config.yaml
n_layer: 14
d_model: 256
n_head: 4
n_kv_head: 1
head_dim: 64
d_mlp: 1344
vocab_size: 8192
activation: "swiglu"
norm: "rmsnorm"
norm_place: "pre"
norm_eps: 1e-05
positions: "rope"
rope_base: 10000.0
rope_fraction: 1.0
qk_norm: false
attn_scale: 0.125
bias: "qkv"
tie_embeddings: true
parallel_block: false
init: "uniform"
init_std_qkv: 0.0389
init_std_o: 0.00736
init_std_up: 0.0389
init_std_down: 0.00321
init_out_by_depth: true
optimizer: "soap_variant"
lr: 0.00472
beta1: 0.95
beta2: 0.98
weight_decay: 0.039
lr_head: 0.00732
grad_clip: 1.0
warmup_steps: 200
schedule: "wsd"
decay_fraction: 0.816
decay_shape: "linear"
final_lr_fraction: 0.05
batch_tokens: 65536
seq_len: 256
doc_mask: true
train_tokens: 390800000
steps: 5964
dataset: "wikipedia_en"
Each number is 50 + 10 x the weight over its row's rms, rounded and kept within 0 to 99. Layers, rows and columns count from 0. The size before them is the row's rms in percent of the matrix's.

# layer 2 MLP gate, 1344x256, rms 0.189, rows 1314-1343, columns 64-95
105:51 61 73 67 38 42 49 51 50 60 48 65 40 49 55 49 29 45 69 60 55 35 27 46 54 32 57 63 43 48 58 40
096:67 42 35 43 56 38 42 65 44 59 46 45 57 45 67 29 59 50 61 53 35 71 47 52 48 40 60 74 47 33 41 60
097:45 45 43 48 44 41 50 62 38 63 34 60 58 42 29 56 37 51 37 47 53 24 56 52 55 62 66 55 62 57 36 42
104:63 43 59 55 51 48 44 35 63 24 29 47 45 45 54 46 55 31 43 44 46 61 56 44 59 42 52 54 47 36 53 47
110:45 31 51 52 52 48 55 58 52 45 48 57 65 55 43 55 37 58 38 48 62 56 63 59 38 38 44 34 41 37 30 65
112:50 44 53 53 46 63 45 57 58 32 83 56 54 52 47 57 55 70 41 52 49 49 34 49 55 38 48 43 47 46 45 52
096:62 54 50 59 52 48 39 53 54 28 60 55 46 39 44 47 65 37 60 46 55 41 53 52 60 37 64 41 68 55 45 56
091:43 42 50 50 50 44 47 62 47 61 56 69 55 61 54 52 54 33 59 44 51 45 34 38 46 43 50 55 70 35 49 53
116:69 41 40 54 39 66 45 51 62 54 73 59 38 65 47 48 49 59 34 52 56 45 35 46 61 41 52 41 56 50 42 55
101:57 53 51 45 47 44 52 54 47 64 29 43 68 49 50 60 43 55 41 56 53 55 57 55 46 35 42 40 53 35 33 55
108:59 57 23 62 52 36 48 42 41 57 57 53 36 60 47 40 55 54 27 47 58 53 46 62 49 58 62 61 51 55 56 55
093:53 58 48 45 44 45 57 38 32 33 47 49 38 53 42 69 53 40 46 41 43 55 56 46 51 52 47 59 51 38 54 45
115:62 41 51 41 53 43 58 58 60 57 48 55 42 66 55 59 58 49 46 47 50 51 50 49 48 46 34 71 64 54 54 53
091:44 54 46 51 44 51 37 41 43 62 55 63 39 53 43 45 33 60 40 57 70 43 36 54 44 60 63 65 52 67 59 57
108:37 57 60 52 52 43 33 63 51 61 46 55 37 49 46 49 63 35 52 45 61 35 64 40 53 40 62 37 71 52 51 40
106:64 50 53 48 48 52 41 31 52 48 50 57 44 31 50 60 61 57 49 38 52 29 40 57 60 26 56 47 48 43 37 54
107:57 61 52 56 48 55 73 48 47 45 38 55 64 49 47 43 45 50 38 50 68 58 57 57 33 40 40 47 39 45 57 50
090:38 61 51 58 67 35 53 67 39 59 46 64 53 62 54 47 56 54 44 65 40 54 37 61 67 51 59 54 39 32 44 41
091:49 42 33 45 50 55 58 46 46 46 34 68 37 48 49 39 52 62 47 51 57 59 45 50 48 09 66 56 50 61 45 56
106:44 55 57 50 65 49 50 48 57 49 46 49 62 34 45 52 49 46 57 51 36 69 52 42 37 47 51 61 45 43 45 48
101:66 65 48 51 41 54 40 39 29 30 36 38 48 38 48 45 54 55 51 44 46 48 63 32 26 42 46 64 52 41 54 53
093:49 70 28 43 50 55 61 46 60 51 43 61 48 61 32 36 62 54 53 63 46 43 37 53 54 54 58 43 64 33 35 50
094:33 63 42 28 54 48 51 49 47 46 57 44 41 56 60 39 57 50 47 42 62 38 53 42 35 49 55 65 49 51 63 49
092:27 50 56 58 47 61 42 51 58 57 45 54 53 51 57 59 48 67 56 45 42 64 47 42 53 35 44 47 63 59 55 48
109:48 50 50 66 54 31 59 60 55 48 38 64 42 55 55 43 65 46 23 40 45 49 46 45 55 44 47 55 49 59 38 59
098:55 32 45 35 35 62 42 65 56 59 33 56 38 59 47 64 46 45 37 67 64 38 50 61 38 54 56 56 51 34 50 46
106:54 46 45 50 57 48 45 47 62 44 34 51 53 50 34 56 57 47 50 59 48 47 52 44 44 52 44 43 55 37 27 37
102:44 51 54 34 72 56 61 60 55 57 49 49 24 52 56 59 44 59 54 52 53 56 61 37 44 52 34 52 49 42 55 40
087:58 52 39 57 39 55 58 48 48 55 51 42 46 36 56 50 59 51 54 58 42 45 28 51 60 35 55 56 62 44 31 48
104:60 69 43 55 43 49 47 51 50 72 42 44 49 68 69 66 57 61 46 40 46 37 45 41 52 40 43 40 51 49 61 52